config = dict(
    init='normal',
    init_std_qkv=0.0267,
    decay_fraction=0.715,
    doc_mask=True,
)
Each number is 128 + 24 x the weight over the matrix's rms, rounded and kept within 0 to 255. Layers, rows and columns count from 0.

# layer 2 MLP up, 1024x384, rms 0.0682, rows 892-937, columns 240-287
[[135 130 118  96 153 141 125 175 121  99 137  82 109 112 157  94 125  97 147 121 114 138 151 155 133  90  84 102 143 135 194 154 143 115 108 106 131 112 160 123 140 141 115 113 122 109 151 121]
 [129 121 145 180  90 159 128 119  95 121 118 102 148 162 112 128 146 131 151 117 105 161 143 120 132 154 112 142 155  93 129 142  62 111 151  81 114 153  68 124 129 130 124 111 108 123 131 143]
 [140 104 140 137 154 162 122 138 112 144 111 149 127 124  85 173 142  83 131 154 167 126 171 154  96 119 126 163  77 108 138  81 107  97 134 100 151 128 120 122 177 108 143 145 165 129 126 126]
 [142  98 126 176 107 167 100 132  62 138  66 134 150 176 125 152 130 133 134 128  87 149 127 147 138 148 135  87 109 131 166  79 111 153 147 112 161 150 125 135 162 142 124 175 147 131 111 143]
 [180 113 138 145 164 106 141 144 139  88 130 103 107 122 142  95 160 128  76 145 117 113 121 123 112 111 152 130 140 149 127 129 140 147  90 139 115 122 168 155 158  98 120 125 165 140 143 113]
 [107 150 157 171 122 156 143 137 145 154 130 171 166 154 119 146 140 127 162 156 153 192 161 116 128 156 106 104 172 100 112 101 144 121 117 115 160 131 130 143 139 141 164 110 137 143 138  79]
 [143 162 124 186 129 127 134 120 180 123 161 159 151 152 123 128 131 123 141 138 135 111 147 153 130 129 159 135 138 141 162 148 124 115  88 123 136 123  96 180  59 105 144 125 147 158 124  94]
 [137 116 106 171 104  83 111 140 158 148 161 138 134 129 135 126 108 163 120 121 135 110 133 129 113 134 124 142 131 130 156 135 117 139 103 140  42 107 165 109 101 155  84 121 155 110 107  99]
 [152 128 114 160 105 133 164 125 171  77 131 146 141 129 146 136 153 142 134 119 111 167  99 114 158 143 102 107 111 135 105 146 128 140  83 105 109 137 115 163 125 175 147 107 117 132 157 127]
 [159 124 146  99 168 113 108 124 137 115 116 136 152 110  93 115  97 112 126 140 131 119 150  79 111 102 159  99 123  95 141 157 163 133 117  85 144 138 150  91 145  72 178 144 158 137 160 139]
 [105 132 110 111 107 132  78  69 112 104  92  90 132 115 115 107 119 104 124 155 130  90 112 129 126 119 135 150 114 128 162 146  86 112 183 133 160 119  91 118 114 116 158 148 109 123 153 120]
 [174  90 114 129 146 125 101 137 137 109 146 102 102 128 114  97 134 130 130 147 114 119  75  96 121 155 103 149 110 133 158 126 146 116  94 116 105 123  80 134 137 157 118 140 138 129 118 134]
 [113 146 176  89 114 134 150 110 104 151 123 139 114 139 150  78 149 146 119 106 117 103  82 141 147  80  99 155 105 147 112 154  94 121 129 112  97 135  70 148  49 127 133 175 147 127  85 144]
 [ 82 124 111 130 122 170 106  92 136 125 109 137  78  94 144 147  99 120 111 151 117 156 119 123 121 112 169 119 127 141 120 127 165 139 155 166 145 149 160 115  80 160 124 109 140 129 142  96]
 [128 133 114 125  59 128 167 157 140 125 145 109 130 128 150 150 126 164 111  89  99 119 143 125 112 113 112 161 124 145 118 192 120 132 107  88 117 117 157 125 106 137 133 126 132 138 120  86]
 [132 116 148 159 133 129 132 125 120 114 109 136 114 125 175 140 135  95 166 136  98  87 117 122 102 111 157 115 130 141 148 176 114 120 130 118 157 103 122 151 120 128 130 106 145 131 140 108]
 [114 146 112 118  87 125 124 113 110 116 106 126 168 123 127 142 135 149 147 127 161 128 166 103 147 131 129 131 117 141 159 176 122 148 131  88 128 152 143 207 116 168 144 151 141 110 105 169]
 [128 115 122 111 112 133 165 125 102 135 136 151 118  74 105  62 150  96 137 153 132 103 143 159 116 113 116  98 129 130 137 132  91  84  83 105 118 130 123 106 158 180  89 143 117 112 150 119]
 [ 89 130 164 124 118 166 169 132 164  68  90 107 112 116 165 134  71  97 153 127 177 129 144  93 126  98  77  78 134 115 131 123  98 140 124 109  95 111 123  98 169 119 149 117 114 124 138 149]
 [166 128 132 116 126 112 168 122 164 116 123 149 185 120 151 102 109 118 125 161 106 152 123 163 127 110 138 156 147 120  96 129 141 119 199 146 141 120 115 170 169 157 139 102 145 175 125 114]
 [115 162 126 121 137 133 119 141 118 114 107 110 154 143 157 137 140 119 138 135 148 126 103  73 108 116 152  97  98  99 155 147 145 142 156  97 139 104 135 157 193 166 169 161 192 131 121 127]
 [123 134  72  98 151 176 119  92 101 124 171 134 106 147 102  69 138 123 116 105 134 102 148 140 176 138 125 153 147 127 113  97  99 142 195 165 139 119 140 135 159 159 139 116  93 121 165 131]
 [148 142 115 150  88 139 124 103 144 138 153  90 137 147  82 143  74 148 146 189 147 106 120 141  86 180 103 150 140  64 126 122 126 185 117 152  89 137 176  94 139  91 178 141 145 104  97 123]
 [170 106  95 117 152  89 125 127 105 112 112 123 106  85 143 133 150 147 132 123 123 127 103 114  75 147 107 117  98 126 130 123 158 111  90  91 117 139  61  99 121 154  76 177 135 102 109 161]
 [162 181 121 141 119 103 149 152 153 196  70 107 134 162 121  57 122 153 101 109 116 137 108 123 113 111 120 100 110 123 144 132 118 122 123 127 119  96 152 125 132 141 118 178 150  93 143  60]
 [121 115 173 101 126 122  95  88 135 176 150 114 144 148 157 133 114 112 118 151 132 126 141  97 128 103 143 127 145 141 149 109  91 148 137 130 131 123  94 173 116 139 119 147 121 129 121 132]
 [143 104 119 143  91 101 138 128 101 145 140 124 140 131 140  77 155 113 129 130 129 126 133 114 111 141 172 129 135 131  95  76 159 124 114 128 105 109 114 127 129 126 128 136 115 150 134 141]
 [ 95 129 132 121 111 124 143 143 119 117 116 140 133 126 130 130 128 112 124 125 169 107 139 128 160 136 118 158 119 107 143 117 137 125 120 106 156 143 149 116 125 133 110 134 120 182  98 104]
 [138 121 157 156  80 100 155 122 105 121 140 123 129  99  85 149  96 124 121 116 129  95 133 123 132 167 143 163 116 104 152 112 146 118 170 153 135 138 124 143 150 132 125 134 116 115 117 124]
 [132 131 130 119  89 145 102 102 161 103 132 151 139 105 109 195 116  84 136 180 115 150 101  76 135 131 108 128  88 168 120 120 147 163 115 126 156 139  89 175 136 130 131  79 113 113 130 128]
 [136 119 120 153 109 106 139 145 122 122 145 133 128 126 110 184 123 137 111 145 153 172 116 153 199 152 149 137 143 147 103 128 159 151 145 157 113 133 137 145  79 114 130 102  75 152 138 147]
 [133  92 118 145 139 116 174 110 124  99 132 125 151 137 118 143 132 116 115 136 182  94 165 127 137 112  79 108  97 125 110 146 133 124 103 169 109 112  88 127  90 129 165 167 149 112 135 137]
 [112 187 166 129 110 147 102 113 149 131 155 168 191 152  85 123 134 157 102 176 114 170 129 147 117 132 143 126 129 169 153  89 132 125 126 124 147 148  78 154 147 117 111 125 134 166  70  83]
 [ 81 107 121  99 118 152 125 151  95  65 141 112 140  94 125 159 131 137 148 134  88 126 130 134 154 145 117  87 129 164 159 129 103 116 128 109 139 131  96  87 149 106 105 120 127 115  75 157]
 [122  91 162 152 158 129 116 150 125  68 113 135 154 108 128 192 124  73  78  98 120 156 114 127 146 129  92 110 130 119 122 138 143 139 150 110 105 121  81 151 115 148 148 162 142 148 119 127]
 [154 174 128 105  73 144 141 101 101 131 115 107 150 124 100 138 153 155 160 136 120 152 106 117 125 106 142 138  92 154 108 156 128 112 110 112 142 163 140  94 114 134 122 121 146 114 129 145]
 [144 141 110 101 109 102 138 150  76  87 139 185 150 102  89 142 136 125 139 117  86 137 128 114 122 149 101 109 136 130 151 152  77 109 116 124  81 140 138 103  76 109  99 102 152  86 124 145]
 [136 156 123 137 131 124 116 119 166 122 134 131 106 158 144 120  92  96 139 114 128 117 118 110 118 115 128 120 109 109 122 137 136 133 132 132 185 155 145 124 147  98 128 118 125 123 113  95]
 [107 114 126 106 134 147 122  93  89 111 111 135 149 157 165  87 107 136 101  82 133 140 115 137 141  94 143 123 137 132 123  78 117 138 130 149 125 135 108 146 137 118 121 117 141 100 140 124]
 [140 125 135 128 146 110 138 176 114 146 145 171 119  89 116 103 138 142 138 125 164 132  66 111 155 109 126 137  85 142  81 110 133 104 146 112 170 125 153 126 145 136 159  73 136 137 119 127]
 [109 130 106 169 116 116 121 107 131 130 111 130 141 126 143  92 117 130  87 117 114  98  99 106 147 143 135  98  94 152 139 133 130 130 121 140 154 122 114 157 126 170 132 111 142 123 128  91]
 [149  99 135 149 132 133 142  94 132 120 101 101  77 154 111 106 195 125 143 117 120 119 177 117 122 116 118 117 151 157 135  89 107 173 123  99 110 125 138 155 126 154  98 142  48 186 170 139]
 [145 144 131  96 143  80 120 139 124 129 106 107 161 120 105 112  90 135 112 176 115 125 133 166 151 110 151 111 157 100 145 144 112 119 118 131 162 138 124 143 162 117 138 100 153 105 146 128]
 [130 157 137 109  85 158 142  90 134 127 128 147 141  93 119 124 138 169 114 148 125 120 104 133 117 137 131  80 126  92 142 141 116  97  86 103 131 113  95 118 115 117 143 128 120 126 122 118]
 [ 92 103  89 152 123 166 124 137 131 109 139 153 146 168 115  74 160 120 121 142  97 120 171 131  98 142 135 155 159  94 127 139 101 153 156 123 158 101 102 132 109 107 101 160 126 164 181 124]
 [123 124 156 145 109 129 135 127 123 150 138 126 129 139 128 145 122 189 103 121 119 151 105 112 106 128  87 128 143 135 101 129 150 130 121 137 121 142 125 171 152  99 124 129 128 169 124 126]]
# layer 2 MLP down (transposed), 1024x384, rms 0.0951, rows 892-937, columns 240-287
[[136 173 109 121 120 108 177 140 167 111 129 144  92 143 105 154 133 117 141 106 132 137 120 102 140 183 162 107 114 117 132 132 112 118 117 147 104  72 109 145  87 110 116 144 158 139 120 126]
 [133 111  86 126 137 151 125 141 135 147 170 121  92 129 159 128 111 142 106 143 174  83 119 124  87 130 132 133 143 156 141  73 108 131 110 168 121  97 180 135 105  51  99 179 119 151 175 132]
 [ 90 126 136  84  95  87 143 102 156 124 108 139 117 144 138  97 142 114 128 121 165 182 101 107 104 137 138 115 181 143 144 169 129 138 124 139 137 105 113 102 127 104 160 166 162  97 108 118]
 [125 125 129  96 137  77 109 130 100 151 139 157  99 117 136 152 156 134 112 138 163  97 143  61 125 108 148 185 112 124 147 156 140  78  89 143 100 127  95 139 129 127  92 101 164 138 134 146]
 [136 136 141 120 153 157 140 106  99 140 146  89 175  99 121 159 104 133 162 150 103 127 123 100 115 123 102  77 117  98 111 158 149 153 163  89 143 156 151  79 158 161 127 175 125 147  97 101]
 [189 143 159 135 146 151 107 135 117  85 129 149 114 116 141 105 110 168 123 122 122  73 128 146 104 123 125  97 144 156 130 128 125 135 111 147 115 101 106  95 104 128 113 145 138  86 112  96]
 [148 128 125  95 113  77 116 124  99 128 136 125 124 164 143 137  96 111 135  93 122 121 111 116 132 129  90 108 130 181 107  86 154 135 168 105 130 152 158 104 139 175  87 135 161  99 151 119]
 [143 112 103 115 140 169 128  91 116 121 167 128 121 116 113 146 111 153 158 103 137 153  93 139 126 131 118 134 139 135 109 124 131  91 143  82 115 156 129 136 146 119 141 146 107 108 167 142]
 [128  97 115 111 128 122 101 189  96 148 128 138 167 108 152 126 107 132  97 112 103 136 158  97 118 127 164 140 145  89 123 116 137  94 169 136 143 109 156  37 148  75 109 114 156 143 139 132]
 [ 93 117  96 139 130 138  72 110 102 120 140 104 119 146 146  98 101 136 145 192 130 132 118 130 142 140  92 112 100 147 106 111 143 141 108 180 122 101 130 174 142 119  95 104  42 114 146  96]
 [140 120 149 151 149  93 177 161 156 155 124 199 127 131 172 138 119 132 108 140 148 155 134 106 172 155 164  96 148 137 101  90 121 155 113 108 132 122 146 201 136 115  88 110 146 148 126 183]
 [136 123 138 132 115 167 135 126  99 119 105 118 172 106 167 149 150 139 123  93 153 110 185 158  87  91 127 124 147 141  90 152 115 112 120 118 134 115 133  61 109 128 135  96 117 153 154 131]
 [106 141  99 127 139  93 105 130 142 110 107 111 102 126 142 123 149 183 140 174 119 127 143  75 140 112 130 143 127 128 125 112 163 128 108 135 116 151 132 102 159 112 125 111 146 140 116  85]
 [129  99 122 135 123 108 135 137  99 127 133  87 142 128 133 105 122 140 112 136  79 129 104 135 128 130 133 134  99 118 135 157  80 121 167 118 105 100  77 170 145 122 117 143 109 119 128 134]
 [110 114 156 123 128 123 119 115  78 113 132 167 113 155 135 144 160 108 126 191 106 126 133 140 112 160 118  99 115  64 132 104 145 153 130 117 141 162 122 136 117  77 105 139 143 148 134 143]
 [ 93 107 111 132 132 119 147 152 131 153 137 108 108 113  83 122 110 168 113 143 150 118 175 147 141 110 172 158 103 148 126 117 137 138 138 113 134 139 152 112 132 158 139 147 124 128 113 158]
 [174 121 128 154 153 162 106 138  67 118 144  92 109 140 130 164 119  98 113 132 111 104 139 133 155 110 131 116 163 130 125 138 139 167 130 166 135 158 125 146 117 173 151 171 154 134 141 130]
 [159 137 180 149 118 149 105 110 130 155 118 123 143 209 131 135 122 128 146 156 125 100 135 146 153 124 121 130  92 120 134 105 118 138 145 117 139  93 120 124 151  84 118 128  86 155  87 166]
 [134 132 100 141 128 144 122 144 145 147 191 165 148 146  71 125 167 131 120 100 155  90 133 128 126 106 172 161 131 103 144 144 136 101 146  98  96 128 113 147 110 124 129 122 137 131 155 136]
 [157 170 121 163 133 171 172 150 110 128 139 120 131 128 149 121 134 132 161 113 139 119 125 103 105 124 132 151 113 101 156 167 133 144 145 161 137 141 114 131 119 151 146 122 130 118 137 136]
 [141 138 142 183 137 139 146 137 120  95 110 121  86 151 132 129 133 140 109 111  74 114 136 125 139 123 110 118 146 122  80 108 121 141 100 144 113 118 142 148 117 132  75  91 131 119 128 108]
 [164  86 169 113 129 115 104 164 177 114  95 100  81 123 174 167 126 132 121 156 125 157 113  94 108 116 119 125 146 110 105 151 154  95  87  81 133 133 127 149 122 140 136 137 152 124 114 153]
 [108 100 124 129 144 148  91 140 141 144 128 162 104 116 112 152 137 145 118 164 140 165  79 136 106 109 115  99 107 128 150 126 127 136 112  82 146  88 120 126 145 152 104 147 142 146 146 151]
 [110 141 173 132 116 126 132  97 159 128 145 121 137 107 165 138 116 144 165 120 132 109 114 108 118 112 131 123 108 109 119 145 118 144 128 155 145 133 157 128 137 102 135 128 113 140 100 137]
 [148 126  81 132 110 192 143 100 122 127 133 125 168  86 129 120 126 100 155 144  96 143 154  82 148 140 139 176 112 163 134  98 161 138  94 135 139 125 157 106  96 117 152 126 100 145 113 183]
 [113 101 133 142 164 107 128 122 135 140 118 143 130 103 103 104 106 184 118 161 155 141 121 151 124 163 119 125 111 104  97 119 204  77 126 128  87 106 141  72 118 132 138 109 106 141 146 156]
 [116 126 133 191 148 159 166 142 155 112 114  89 141 119 135 150 101 117 119 142 129 159 109 153 124 110 103 108 127 142 106 115  79 123 177 122 110 135 106 113 140 131 121 137 136 142 115 103]
 [123 127 160 122 102 114 117  79 144 131 118 135  99 124  91 107 100  91 113 133 100 134 123  99 122  93  77  82 113 141 125 140 150 150 105 121 144 115 119 150 157 116 140  75 132  99 151 168]
 [164 121 115 133 165 181 120  99 142 155 134 114 130 144 164  85 112 133 163 166 112 163 141 155 101 124 100 131 105 159 104 126 119 145  59 109 135 119  93  99 139 127 126 153 132 139 162 111]
 [147 130 105 113 145 172  95 102 103 108  79 102 116 135  76 126 167 148 159 114 140 170 113 144 119 116 123 130 177 107 100 150 136 157 102  87 114 119 150 133 112 137 120 148 146 131  87 138]
 [108 152 151 156  86 145 112  78 102 152  67 126 125 111 137 151 140 116  93 149 114 111 124 130 147 143 170 135 157 109 116 138 130 105 113 165 152 143  95 141 114  87 101 144 147  93 150 133]
 [120 118 187 143 158 143 173 171 143 125 134 146 105 101 158 121 163 124 123 138  87 140  96 149 131 140 146 127 166 131 146  99 133 130 144 103 130 136 161 105 128 173  99 126 150 131 107  69]
 [166 101 117 137 163 111 157  96 161 121 103 114 174 151  80 154 149  68 120 127 154  82 136 141 135 128 121  65 116 125 140 146  91 147 129 157 127 134 159 157 108 149 108 157 149 107 132 162]
 [145 101 101 120 129  87 169 135 107 159 163 127 132 124 125 150 120 114 146 141 130 117 146 135  83 135 166 138  93  93 137 116 136 120 133 165 152 108 133 162 143 120 142 117 148 142 164 156]
 [202 144 135  88 128  96 129 116 112 105 113 136  75 129 182  63 105  76 140 157 118  81 143 111 119 149 148 124 117 154 136 118  94  81 143 159 135 149 144 141 115 115 130  66 136 120 131 128]
 [ 87 126 161 133 141 119 138 141 142 151 157 105 162 129 150 115 114 116 124  95 136 101 159 158 140 140 104 131 141 117 138 118 111 153 134 164 132 134 118 148 145 152 142 131  89 164 152  71]
 [143 154 129 133 100 143 150 134 124 155 136 100  75 152 195  74 137 135 139 111  63 142 117  91 133 123 176 152  94 140 131 120 146 153 143 128 106 105 157 153 134 136 134 136 152 177  93 125]
 [130  98 161 107 135 156 137 157 124 127 171 140 128 118 133 105 132 157 124  70 135 151 121 189 133 119 142  80 136 127 151 131  90 155 118  91  94 144  94 123 178 130 121 156 140 167 122 140]
 [111 145 134 109 155 116 122 135 115 118 118 150 137 151 151  91 122  96  89 111  90 143  95 146 131  63 162 119 125 135 135 120 116 150 141 154 125 112 143 165  79 104 133 158 129 161  89 127]
 [120 113 164  96 119 197 114  87 162 111 122 107 111 132 105 142 142 108 134 123 126 139 128 164  66 146 156 121 129 118  85 144 142 145 115  88 138 132 107 114 135 146 109 144 145 174  90 110]
 [145 156 156 101 168 154 149 118 176 108 154 109  98 119 109 128 160 159 140 134 118 144 152 136  80 118 140 100 133 103 120  94 158 129  79 159 107 147 145 134 119 104 158 162  94 122 103 126]
 [135 142 127  96 142 119 148  94  85 157 156 100 112 146 133 137 113 116 132 126  92 168 109 143 115 199 109 151  94 150 133 149 104 110  97 107 138  94  97 114 106 117 114 119 138  72 149 109]
 [124 122 109 157 108 154 119  72 120 166 164 148  93 147 108 124 106 133 107 106 151 133 150  95 118 187 114 147 104 143 118  92 163 119 114 131  80 143 128 132  86 145 160 185 124 145 106 128]
 [173 112 165 140 145 121 148 137 148 116 118 121 108 154 142 157 137 108 114 158 144  88 115 159 122 116  77 180 152 177 115  91 132  77 148 139 118 129 161 124 176 120 118 152 181 108 122 111]
 [134 132 162 106 134  96 113 121 168 112 104 125 122 111 148 169 138  87 111 161 121 163  96 130 128 120 104 124 127 149  97  96  94  92  95 144  95 147 108 165 104 122 152  68 132 100 121 135]
 [164 133  96 135 132 157 160 119 118  90 143 135 138 155 151  99 105 178 122 136 143 163 140 139 174 156 135 164 129 145 122 113 119  90 125 101 108 156  94 105 130  99 122 110 138 122 122 128]]
# layer 2 MLP gate, 1024x384, rms 0.0678, rows 893-938, columns 240-287
[[124  92  93 134  92  70 159 144 120 150 111  85 116 130 167 131 151 167  95 157 121  94  99 159 165 121 118  88 140 144 158 143 184 117 113 124 156  65 168 118 122 122  82 121 148 166 153  91]
 [142 146 121 124 119  95 131 116 115  96 135 131 103 133  82 131 125 150 143  96 101 123 165 109 116 130 114 148 145 108 169 121  99 158 116 125 134  95 115 148 171 115 122 125 153 118 109 108]
 [140  97 112 173  98 175  99 154  94 121  91 136  98 132 173 112 161 144 116 122 103 155 125 102 140 138 120 129 123 119 100 100 135 137 134  88 128 139  66 134 133 123  97 134 120  95 141 139]
 [117 110 159 127 110 112 137  99 150 124 131 148  99 140 146 118 115 138 102 120  99 150 148 119 123 123 113 110 184 136 128 100 111 166 145  91 158 140 146 150 124 158  98 154 155 153  97  84]
 [101 139 133 136 144 174 187  81 151 148 131 154 148 195 134 124 125 130 146 121 114 108 151  95 111 140 116 129 132 118 120 132  70 128 125  80 143 120 123 154 106 154 110 175  81 119 154 103]
 [145  96 127  92 113 140 171 153 144 139 112  73 132 105 115 104 101 165 174 109 119 169  85  99 124 133 114 102  89 101  76 153 108 140 145 137 136 185 127 104 127  90 141 117  74 161 133 122]
 [186 121 124 113 109 170 137 154 131 143 101 139 142  84 154 106 108 138 122 131 110 126 135 132 133 138 119 154 108 119 126 156 128 138 109 126 107 103  79 113 153 144 128 144 160 155 153 135]
 [141 133 137 126 115 155 170 106 157 121 138 123 108 111 120  89 111 169 124 130 135 157 125 113 115 116 125 150  51 158 120 154 161 175 120 131 112 145 131 154  97 165 154 119  69 102 155 114]
 [103 114 139 114  95 111  86 113 114 133 110 129 142 154 111 110 149 171 104 131  96 113 151 132 150 128 137 115 157 174 123 132 104 123 108 145  94  79 122 166 141 105 109 148 131 147 116 112]
 [158 106 135 149 114 135 129 155 160 139  90 158 138 139 161 132 138 125 124 104 143 158 126 133 148 140 157  97 129 130 135 112 152 168  98  64 125 129 133 153 136 123  98 179 139 130 125  94]
 [ 98 110 103 133  99 140 147 111  99 109  79  93 153 118 149 145 148 159 158 103 115 115 156 158 122 110 122 134 142 139 102 147 127 122 146 139 108 126 111 108 144 121 136  77 127 139 121 163]
 [132 135 149 168 169 166  92 138 184 147 130 105 152 126 138  99 130 165 109 105 102 159 131 152 105  98 143 173 145 150 122 108 129 123 158 133 116 113 129  93  90 137  86 158 131 115 101 108]
 [129 107  96 120 144 139  87 153 114 115 122  91 175  99 149 123 155 137 127 164 127  65 134 114 132 160 120 139 112  75  76  96 143 132  91 119 175 133 119 100 153 140  91 138  98  96 126 109]
 [169  93 184 176 121 137 144 131 117 115 140 142 148  76 131 139 117 139 131 106 112  81  91  93 130 120 162 112 123 143 125 157 132  70 122 164 105 146 126 118 114 182 113 159 123 112 149 115]
 [144 143 127 130 130 121  94 111 113 141 141 130 127 132  87 140 120 162  86 159 110 133 137 115 147 105 100 128 120 113  80 109 112 150 154 141 115 115 133 110 127  83 114 118  78 181  96 121]
 [115 114 132  93 143 104 109 110 119 146 137 103 120 163 166 116 107 100 181 150 115 118 133 121 124 123 130 151 138 133 138 119 136 107 138 169 135  68  94 111 173 118 125 115 124 136 130 128]
 [161  84 139  98 135 118 100 111 143 117 134 102  73 143 134 124 132 171 150  89 134 116 131 140 109 108 109 143 110 147 135 126 104 158 117 150 159  64 104 164 164 134 112 133 157 103  73  93]
 [123 162 140 168 103 159 141 109 113 167 117 132 122 149 144 145 101 118  93 120 123 135  98 106 132 119 139  96 166 145 120 133 171 125 161 142 108  94 163 134 139  84 116 138 113 152 144 150]
 [147 138 122 141 118 107 145 124 113 106 110 134 128 152 113 122 134 139  94 131  72 123 138 154 133 127 160 118 117 119 144 121 154  84 135  87 107 146 142 142 170 101 115 146 146 146 100 113]
 [106 126 106 148 118 143 184 119  74 157 142 139 144 140 113 149 104 131 119 102  63 134 131 128 113 177 119 127 138 150 117 168 134 137 120  85 110 120 115  90 132 101  86 110 126 154 141  98]
 [113 155 115 128 112 148 155 139 129 120 121 130  95 116 178 144 132 140 132 128 138 203 122 136 121 104 124 124 110 140 116 136  99 118  81  90 135 103 109 164 152 175 149 137 114 156 110 135]
 [104  84 131 133 153 139  94  98 137 132 135 171 109 198 110 179 107 117 155 162 118 114 113 173 122  97 109 167 106 121 102 120 107 145 133 109 108 123 115 126 125 130 124 101 126 166 117  87]
 [123 127 151 124 135 141 135 159 163 135  91  88 112 139 163 109  83  99 138 127 126 156  86  75 112 125 162 121 105  88  97 113 186 155 141 121 167 167 116 103 154 134 116 140 132 103 138 161]
 [160 123 118 183  96 148 126 139 141 104 148 128 100 125 149 141 153 130 157 100 104 147 148 142 136 128 123 147  99 104 100 123 120  98 173 133 133 110 139 148 125 155 125 110 133 115 101 167]
 [159 115 130 154 108 124  95 159 121 104 139 129 139 137 148 130 118 105 146  79 144 114  98 102 150  76  98 182 109 122  89  97 128 150 145 117  99 115 159 148 137 143 141 140 141 142 113 111]
 [139 139 102 124 135 128 127 154 104 187 146 124 105 135 150  78 126 104 168 133 125 103 128 125 100 145 118 155 162 126 144 106 190 134 111 118 136  95 112 137 152 156 122 153 129 166 140 102]
 [143 146 155 130 120 134 127 127 111 144 156 140 137 171 126 133 133 131  93 145 134 144 162 157  97 111 125  70 143 146 113 152 122 169 184 116 164  76 107 116 127 110 147 111 134 120 130 107]
 [151 116 142  69  85 110 137 139 110  93 122 146  98 116  88 104 106 132 138 131 156 102 126 140 133  66 153 144 179 179 104 141 138  97 192 101 153 148 187 139 103 135 127 113 139 120 133 106]
 [133 126 134 184  88 136 177 160  99  98 115  92 162 156 118 136 135 185 115 164  88 119 170 113 128 125 164 160 102 162 130  84 102 134 156 151 126 108 101 170 156 172 113 124  57 125 129 109]
 [131 119 105 141 132 103 163 137 111 133 110 104 112 125 106 188 125 132 120 158 113 100  97 146 123 144 130 174 148 176 120 113 123 139  96 169 123  78 117 121 150 138 173 107 128 185 134 138]
 [154 137 128 102 163 149 121 183 134 158 154 143 116 148  63 128 110 164 195  82  97 129 118 131 137  81 135 118 128 114 146 192 115 102 100 117 115  98 134 120 141 115 104 142  84  97 115 150]
 [117 117 171 156 154 114 115 120 128 141 152  94 140 107 171 126 144 153 138 114 158 161 117 128 120 138 127 107 136 127 127 131 126 100 155 115 147  96 137  97 123 122 141 131 151 120 148 161]
 [119 128 155 127 151 149  85 144 141 139 127 167  83 142 119 186 138 111 122 147 131 173 147 183 130 124 163 141 155 171 128 102 115 169 153 103 111 147 101 171  97 126 126 104 152 115 121 134]
 [145 135 152 136  48 131 104  99 104 150  95 160 138 133 171  96  94 114 142 132 115  47 108 154 137 150 170 134 172 137 121 141 112 142 140 138 149 103 141  93 143 138 134 116 108 141 127 124]
 [121 129 120 153 146 108 111 114 130 128 109 135 119 102 118 129 145 134 126 135 128 154 118 134 121 138 126 117 127 109 122 169 155 108 134 132 103 155 140 118 125 119 129 115 131 129 135 185]
 [112 135 132 156 128 144 145 166 142 130 139 138  80 101 163 147 138 125 119  77 100 159 145 156 114 113 148 150 155 105 137 112 118 157 146 150 138 120  83 157 150  75 115  81 116 120 108 162]
 [114 112 146 172 112 131  86 146  83 137 133 129 102 129 126 113 101 138 118 107 136 146 125 173 134  80  71 106 109  86 157 102  89 171 118 131 114 104 102 131 112 131 122  88 179 163 109 159]
 [153  92 129 111 123  99 116 156 162 127 152 140 115  93 170 121 124 127 154 126 140  87 135 116 134 153 119 117 160 112 107 106 142 128 130 108 147 118 147 114 136 114 169 140 122 129 105 115]
 [149 120 154 166 126 125 122 104 158  95  81  97  85 163 166 100 109 148 102 130 139  90 138 134 114 138 171 127 161  54 119 156  92 139 135 141 113 128 117 125  93  93 171 135  93  89 128 129]
 [ 85 104  91 131  71 112  89  98 138 113 125 120 147 125  92 104 145 131 139 121 162 123  92 143 137 147 187  99 131 141 113 103  59 125 130 130 137 150 156 129 156 125 108 169 165 170 105 139]
 [156 131 168 200 170 124 154 123 131  98 111 149  84 107 115 143 126  86 108 141 115 145 104 140 120 115 142 107 103 154 174 140 151  91 133 154 152 108 112 101 101 102 163 132 123  96 119 163]
 [ 90 118  98 159 105 130 152 128  78 131 130 125 155 130 137 165 149 137 144  83 147 125 129 148 184 108 111 124 164 111  94 149  84 118 155 130 131 135 160 128 176 112 114  75 166 136 177 152]
 [156 130 146 116 121 178 121 119 105 122 149 170  85 113 137 128  92 136 118 150 116 158 140 101 114 116 141  97 101 150 120 140 152 121  81 135 110 144 104 133 123 144 158 114 112 111 143 122]
 [ 83 135 145 117 167 104 177 125 127 110 120  92 170  94 141 135 148 169 167  90 141 116 131 136 140 105 121 171 153  86 121 169 110 146 128 125  76 107 147 154 143 121 129 121 146  85 126 145]
 [160 107 107 117 140 126 115 121 117 142 129 138  93 164 160 132  97 135 110 126 136 122 130 125 106 126  93 121 132 129 125 110 118  97 127 133 154 107 141 120 133 150 100 101 162  92 122 126]
 [122 159 121 124 104 154 168 146 176 116 110 131 111 147  67 123 160 135 151 115 103 106 121 100 124 110 130 133 118  93 125 114  87 134 104  88 107  96 159 165 136 151 131 149 111 107 104 121]]